Weights of a small transformer language model: 12 layers, some layers without positions.
Each number is 128 + 32 x the weight over its row's rms, rounded and kept within 0 to 255. Layers, rows and columns count from 0. Numbers have three digits each. The size before them is the row's rms in percent of the matrix's.

# layer 5 MLP down, 160x640, rms 0.0796, rows 0-159, columns 560-599
098:125183097082131109169116096195116148150133165058137111129087167140131114168056119081073067191082161122130115166111172107
105:107057154126111135150103063138140088126123136111126144134174132142092137137170130084146156187113142138099163070087123061
098:082124136099098132087082133094128128119110063100101109133064186125132094086142159146073122118196115163101139212121135071
100:105117102150113101134110118112151153074121147125081185175162185171096081182169149077116099146108121138163117147173113111
100:122160115126170145147148132112157102095141136130110127206125134109101132146105147081062113107156144165124161103107174161
100:113128130222173150124159175150107093120126178130142102148147176094143118154114155113184133130131091123142143113171135100
103:145151086148134135149117082155094133156150088131115118150094062057107110119087088154070072163102117141080102095115227114
093:138164114110136136062140236093147069129081169122147137144119086124040177139125198110120163145053149171177091129134138126
091:157101120098149070043110070133123132145121106113087113077150099131079184140098132106175138156121142093166123076123164125
097:069124174126074108104140167159156160109114100147109152126118165158109107174072206105141112103123162133098131115150118151
100:112193090094165140109101140100133092105166085115148169109140203108167126178144119097100149093139080080065067120086095137
101:136110114091108104156105083082139122079117156139105163101135090134126131103160138117179169165179098069088144071097112122
096:090129097080120158086174138093144115162114139085089119132128096164124152151138176165110093155133162172108054141121102164
127:117132148044089132145147129092155140131158133095161186065173126158145106121142158095152150122134161164140093175113156129
099:142130135105019125113130125190160137124132146193147128124143128092135132095082153158151143112185122138165099175136089127
102:139086099159156158196115173116127148167037130099110156125162157134149166124126203114174144069095089122129147129149098159
102:179128181131046135141106081202137132077132094139130126095125109140095170128178169108108124147189136094090111150133166118
094:152131114092080145117155109124091153107177097150119067124155069110123160088143144140144136173139132160146134125108136149
098:231127166126155182129097087118097096123132107168131105158189084147125104148125128143139214092123112185129088169126179114
098:063120121160186109107123065130142222123166161138127086148101123112104110189143103157121157102081125104102192131088149145
098:171137170183107091082121093176160125077096132129047085083130121063169175168126121161131132117142096115144137082112149191
093:173147162053095119151132134137110087143137060154142099170130138126089170146148102076137139114209122125116123182146126097
102:171147178119080104141145179145128170130095155172125127164116117126118074093074117127140191034129085138141147103141094066
098:112159102140107103145149108196179134126086086128145124226124080155159144131119106165074150189153066124079111125103105086
101:120119124114106067124134090150083101101136149169119139096126068098070079092165102145145123145116096115097136081185163116
104:088043138114143132091134141121128097147109127154150122143102078120137156159093137065226187115170104128137108071136174159
105:166073108163106095094198121106091137104129155129164140139143158140089119061121133180139125098130120143100140118169187119
099:079141080150100137194116141102120119109176083086075158146140111127158062144108118117135155141115153096116104141092140118
099:123106160129124124132111107093084075149156124140136122156144137143121145130170190129128170126148124113165124108208102205
101:092154128120169125105176136116150109143110107091122127107169100160110109132137144156149092099130136098163070143156109136
102:174129169139139131077143131185079164092155138138144162112157117146156086133152100129185125133167156146075148088085114128
101:109137156184076056130065114110166114141121149170100135118116125076117150086112159122197144064140098086095169133159088099
098:145135135146127123153160120136129047164166113110118141158089170170093138076189145075154170170177115116126153109104066082
094:166144127146138067152117150157081168111105123109135186141097182093167130125153115146090102165222170129108108115109160123
098:108118054169097134085077154125154149158152113185083125089133084099148175213133113095122122161176126102139137099147153115
111:079059085089169189176112161147135128151180117169072163135131119127112099134136085105095133139109122135179070123143084175
098:135095142116075188135143097131113158084151171165106028154094101117103153094083112098110117162170167116118073084150139127
096:135102096087170150134092137152127119137061167167122132158121146138119079150197094135158103122115118127117126202142205154
099:221135067094113129143122142190163170142143110155130140118105093142093151198104066089120088097088130142092160139115176165
100:126113119155126112120138144118083086094188118133091112152070189119113084150108094130112104129123116104155120104122153158
096:114134138133123093201126125120131080142090088075166128124200129090157122214177123129187160162139121155053095175073138159
096:145181148121135117185137118080091118106056138053110160094140052212157109156109118180118191157108129104119118085111142125
099:129154105140100155145133179122161099153145143151150123222121169105102106142122160101064153151108112184121110169134120155
097:141089061132164092136093103099125137126133159140093123168155151147146144158110094148100108081129119096115136109075149152
101:143093112154187094081072171128149115102104092158154184119140072128143071152131135171117112090164073141094145108145168061
092:144116130092124135148098154236115098112127151076109119148145092175120151184145170140084119142100165140140118091086150100
099:145104100145173139195142135162159145117112115169134163155103162152117120082062060111084089127086114096155175119170124113
095:162121108172066129133061117171143088134103105198110219146098178100092182132139203109120160147099153096100153130058098134
105:168112090159125092157126103127155062089107131085080236156161082137095140163117119114164174108086151124164104088219101075
105:144113088209145081139125133085149167153123133152060131103153134107161160099160132145168166147105098144143124163079126100
096:141153175123130114134139145100133194161112148120100158124168145113132060098153160057081188146155153082063161064126161115
096:095075131065111141132139076129129107127112119100123091131169099092168142151119116125111089080101057124140179180174059137
106:165137125136134100122166129132185118115145131161127154130117125118089134149152166142085122137118207131148188109027129107
098:126111141131095145149116176124155109138094164166140093154062176126095160144154121114078125111134121091155101148142100109
098:091106106113159210119127086074065111140126089155189138122083111121156153188156149176162095159173152124127106127071093092
096:138105139176175108155095120156101122129108143152131031165164149155167133133143147122122169148199144134165183150079109115
105:129125163094103110113152143116101125145159162148132108140127112164121157095125103100099168132108148201157109083080155112
100:109130155168124194099128105141125066101140129177131108111116117105127134100156128129112143191031112088186164125165158093
105:126100173128154103120126127156134177153193145131111211101125087104125125214104143140145099127101143176151118134090150098
095:116128150163146149199120116184155119148109077205126059169129062100159070151150131122134127181129127140115143224185144067
101:081142132159124106113118109192127105164131104118094146082161172102088146118162111129094145089152107163061091207122131115
095:131069179111162138126135196183169141104137111076124127167069135131090149095129077092109160115147183092133142110091056127
101:201090105173135178168098121148135132134129086113110117108149165143166103073138119186110173150111096157095114152075125097
096:142134123133112148146131077125090107151138104082145144155171156109120174146119185172148125164142108113118121177134125124
098:115118135134098109161089130065166079134119079100138095130061118132117144080107132100171163091143102056109134191138176132
103:099175074088126114171122114113047098133139093084145163106136123156105100118138136157144074144085121082099112098078198142
096:097178116160180111092152138141123129172129148103146146171143124127169069161104129144131154159146149109101124104175144126
101:073099064150105104149125129144143095108191115142146173151141151147115145131145091098081095164160148155079119175090136049
112:178156178145152138137076094101120089152116137190084181069106140077091059134124086117111110106113081109095083110110092135
116:139072161063123175122174135170091094173106111111140165165149098185129092132134131153112088186125120161165184157091127098
100:147135156160060141121160157125083158132107021091144136068184053153149172093160111156090157144113130088138156128091164099
101:155108119155158150093135188203127174150103089163142110186116181112113131145116125143080170157158137163129072125100123137
102:140091137178117128154108127177174152131128148168164059085067151185089166159118104103093139104124132124114124157159159062
100:098183140105107123062120185164096189143135153131094159129113168134115139153133117094088095068194099129148124184084101069
099:173126131142172139129151135148103133086122135139157149132142208134138132118141125099116174054089162118122146095178116130
095:119169092068119153147168076115127106063101180143123105127125116133130154169098167149139139201122144114102114105150128120
098:129082131141216196142132086176085158093173141102149109152157128149155123130132157123179116074160146120139110107144138098
100:098162131194092152068164151154121134112065202147111140089100132149109162116153123122106151146117098141144135141170154100
093:133123119044143086203127136102136145158114180141140118182146141179103077223182121082152125171107102113114120182123060089
103:107132115082109144204143143161165121142142140120095103113138119151132146148173113125059158129162116139095137165157166123
102:186170139142157156168125127089146133132101127137161051100110107123138125096147168122121187109090096138114119153126155158
107:178134168165114134143154163120128133207148137191113192089159159117004119113124084062114141089100107149126138111127110073
092:146107100157161118123115163222134076129117102093101095150160130111124200169162116103146152143109127128087050146142071080
100:091167130146105145161120083133095140128106122081136140135137121107092111125110118091115156106097136074125137116106085189
099:101164160103188109133131171135153165144122108067090163111187086140153115061101120121208170104111152088113183134133092104
109:145072124143116170109169119119126132167073197084129143171138123156149125158170126097087108194100178140100125143106117123
098:178151126083129147159146163116134084178148145078144105179093153129136124103111086129104182134079095122091134102044121119
094:101157128138126155153162120113174149162111097104134117103117143125174107106132183128159118144085132114063081043070091199
094:171114143108095172100122133153192171116178120154113169136147161091164149147098177124151227087101108148079124142111057134
100:120157141134123077164154113125140163138088139118089115139082187158150125107103114122130124137102147120147111140166087168
095:109092134097069122116138167103155124124120118131186125147183075151223162144120116122148117164119169162150128130090083136
098:173162122157142130145136178093147129112093157119125140126157108114106080128147114128147163140117119091127149170135149089
100:125207068082105138109112155088105160125144151138150113140130133078129170117087118146157126106158105084102152146115092114
102:148123118081078080144156085122103127120166149128116142115126170130191136188121130173116172104106132107151060167151135208
098:144074065113158118124126099130155086097127133149102132172066109134121167169115101160126123113144176142218144109088144115
094:193140141114113160149114087119141067131132108110117145133136169179103077131159055153113126113031066112071110220081108143
097:159101117120106170113122139119094120110114115048114227135175119101137189149186176092115165149091098077160107064105143122
097:197187118148160073172129157158100170148092114098168126090111111131127169144161176151139136159080154096116129129128108143
094:197161158081115122185103143177134068060082067086148140149154154122149087165136129122122124210097188188177134149153191143
101:147112195129186118146123153141067085108154134132162123152136114084125121181162086136099145121146119129124161113092123136
087:164140131154146119089151143091098169130124140118161070136154114081072136168176121178134223155113193104223089154134121184
102:146036134113191127192118166221172178087204101129139122124076180139082111138113095111121138058138108088128113137163103098
100:146156117133092107126106090158131098136118168199144107138132114146119145123197074153143154144130123138085124175067132203
096:110057130126166123133127110160096160112184100082156138140170133168174141172094143141176085109104091122059153077199075162
099:083145146113131176151157124107163095122137183148143160104161117155105142193157176109147174156151145115112097132106154104
097:112096109107117174171147158148093120113150116167151047129156065150110147107139114118170197157149124162108137115141083155
098:148163094126130118190105143077122167187109131139138165167062140157117108113121096095185060137183188111084154136124102099
097:123165151193082113089141152119125105146175049107169093054089123131134161095143114161186138101055108084146126165097144129
096:120129135146087139064138128174117123132082104166164175077150195121109109126123085110127140099088112124134104137084108136
125:155066116148176128135023114130105140128096138149097045082116119059101179162114123140137166111128103059140107142185165109
097:080102173142103140142134151145180099167148109140111178168113151104129085155126120133114164119207088109142143139169190160
095:165155149099144109150154106123194165146127153114132165085141093133134108142082176139203101124066129104127120122140082149
096:125100066106149107158104099113114108146104120094148162149142131116122121133110158145113121112154145177141139050133150155
096:079144136161118190144115177103095140114138132116119174124194055160163128225117141174143086159170102127135157127109165133
091:134177120170190166103137173190176158136109095113088106097125170120152133166131140088067093145119167093162095165119153187
099:078035113127163119186137166107114109127118085146093155095125129126116082175158165132120133146149149161097121100088123115
102:076079113032180079155119078123124161131112138041149159127132059142193110081115110155121111112102136133100116111056115136
097:091096157074113159123123105136152162073086123046115191119142124128164090136123124119132140123106114169110083110105039193
102:191136191134090090151136140125101129143079133148183119158134171106109164145170123137137179191173148080174124106073121116
102:085134108133067080076088078034105113179112110136129081134082140126082092131147087096166128168139137130134102165113124107
098:109133132179100104149107156083130143089111140122179134130108122090092174152099157172125108091076163157088111109146108168
103:128111165152079159137134121084156120164121172110153105146212096176144084130167131149090123148159080149129149162111156121
097:102101143152167135160131120076131132119150113110124154166140159113136118106116119120181117107192111116178159112143088108
099:120098167111067140130084092133136059129191085149116137096111122123124100077186108098153201141078139128128129112144184086
101:156176145152098127161144118123155136089091093135134123124113054108091140160117113100164100110137114086069158103119128055
106:080145097136124146101103145091115151095138158105102119126127127080099076133114148118086091132172126115080179106155144112
099:131173173085184112135114123170083110094147166109075135112081074112123136157120118111100120066121102123174081138135105079
101:072121065099034114135084181123154119096097120129119149155125068152180118124113140129128131114151114142108152122124119159
091:118094166134092168124096101013163118151094113113093094136127115103158077153130072099121164105126136133144147118188141155
096:132171117146143143164100083191153110128086070151159145113122179132163102126128111156147139119050101081127149086101115122
094:139153117126129120125150181080124040120197173156142126121110108137178141194093072062154073139105168131082149130117148099
097:099158138095148158173120115161013158154122180100102102133125138115120095208149109124158114145130101094121168094110106168
108:088130119102169115153175070118100172143098151093146114180153069110138135080086151128124098118175183189108117152165119116
099:129155140147092157046120090146122101124094124147122059147109131107079153138144076114095153130119153115097167135080112088
103:089144102120107133080126112125094129155189106088079072138127162182108098122120147179091119121107106151094132116126130126
098:170114117123113247164142113120145134152138113112159110133116150107053168101139180102108114125086107076159154105118188136
093:151129189136075146128132168124151108129128160148141126101093124122067114144149130176148106087083143139091107115142124118
101:106083111170148122088139138141140115145115147116134151166130128111102100087130142190094091089117180146205152096121166071
099:165176163132105116141150099139123165147120101115148127085116108113159121164149128096128097157141120108109105098087121155
089:125137077107188141103122193172104099172140069110139123148123135098108153120115082095141131101169126115144077095128114113
093:104167119138149125095109152096175167171085177127122101052183123147127058126137139083126141143100124080135175144160170162
099:150146154179186110120123096158137117147205126193163103094145185121132165107170128121109157186139159109174061124144123179
094:126112048115196136115115136104133188124158118180114199119092079127160146177111158122168157091147161129132150185141129127
096:138099126140092098175131104096119099144177102098155142208091049179180104173146046180099137163112095140121174147097138164
110:094151105146091198137066133149126139134144106132112139092150136085129173124169107109140164123190091115043123108171076143
100:165130089152066112075158027127142146116167110164103076101119089140063131149092058164101107130144153141140150112183200119
100:145106114159130115083112089163142133118068142153107208127151175149174106138150167115115128106141152096147095130152102147
107:130075128102123092160174188098022180169155162141146101153136088143152125116177131110091086153126138150114145138148138130
099:130187175193123153108146093141136097163168095091149134102138153140152101122135147115106045103153192171153149117078126140
101:128112190144124096160174180177113101103114086105173114132138156121096114148105141097157130160131139123092138151175100152
099:105090123056073100075124093092152226159148115108093129113107077144128094169069149096159141135111157102075184112113115126
104:141164096190171148096118124149187180129092137080167118129102183119124177138148092152126123143118171146128122171115142135
101:143053184097163106155169091114115082179123167150142135137135073170103108204098174084133118162131149196128153106150160126
099:155145131148125089203109121122131075116124112239121090071113160122099115201156152117120149110123121086132107143170134149
095:074137192100009089167104164052130128083161103111086184159175096138224081083119090169139093090127119132131129176122209130
172:126144093145126112140046135140124116047092156121074103126095101088091115152137103154108136108153066078138086079171130114
093:145133100163161151137144132097146129153174071196131179134149141129140140128133129156168164118141131109142064125167105109
095:121075181120098113107116082134194045099169206159159086150127168115139127129154102123126119120165052104149131151152172139
102:081185125100111133137154195102139102162143124157136175180162141125128115080160193130097088121157112140117163140156107116
093:170105143218083125148161089141211080163145136168136116152106123074074121152109092164110117165132119149140120149081132154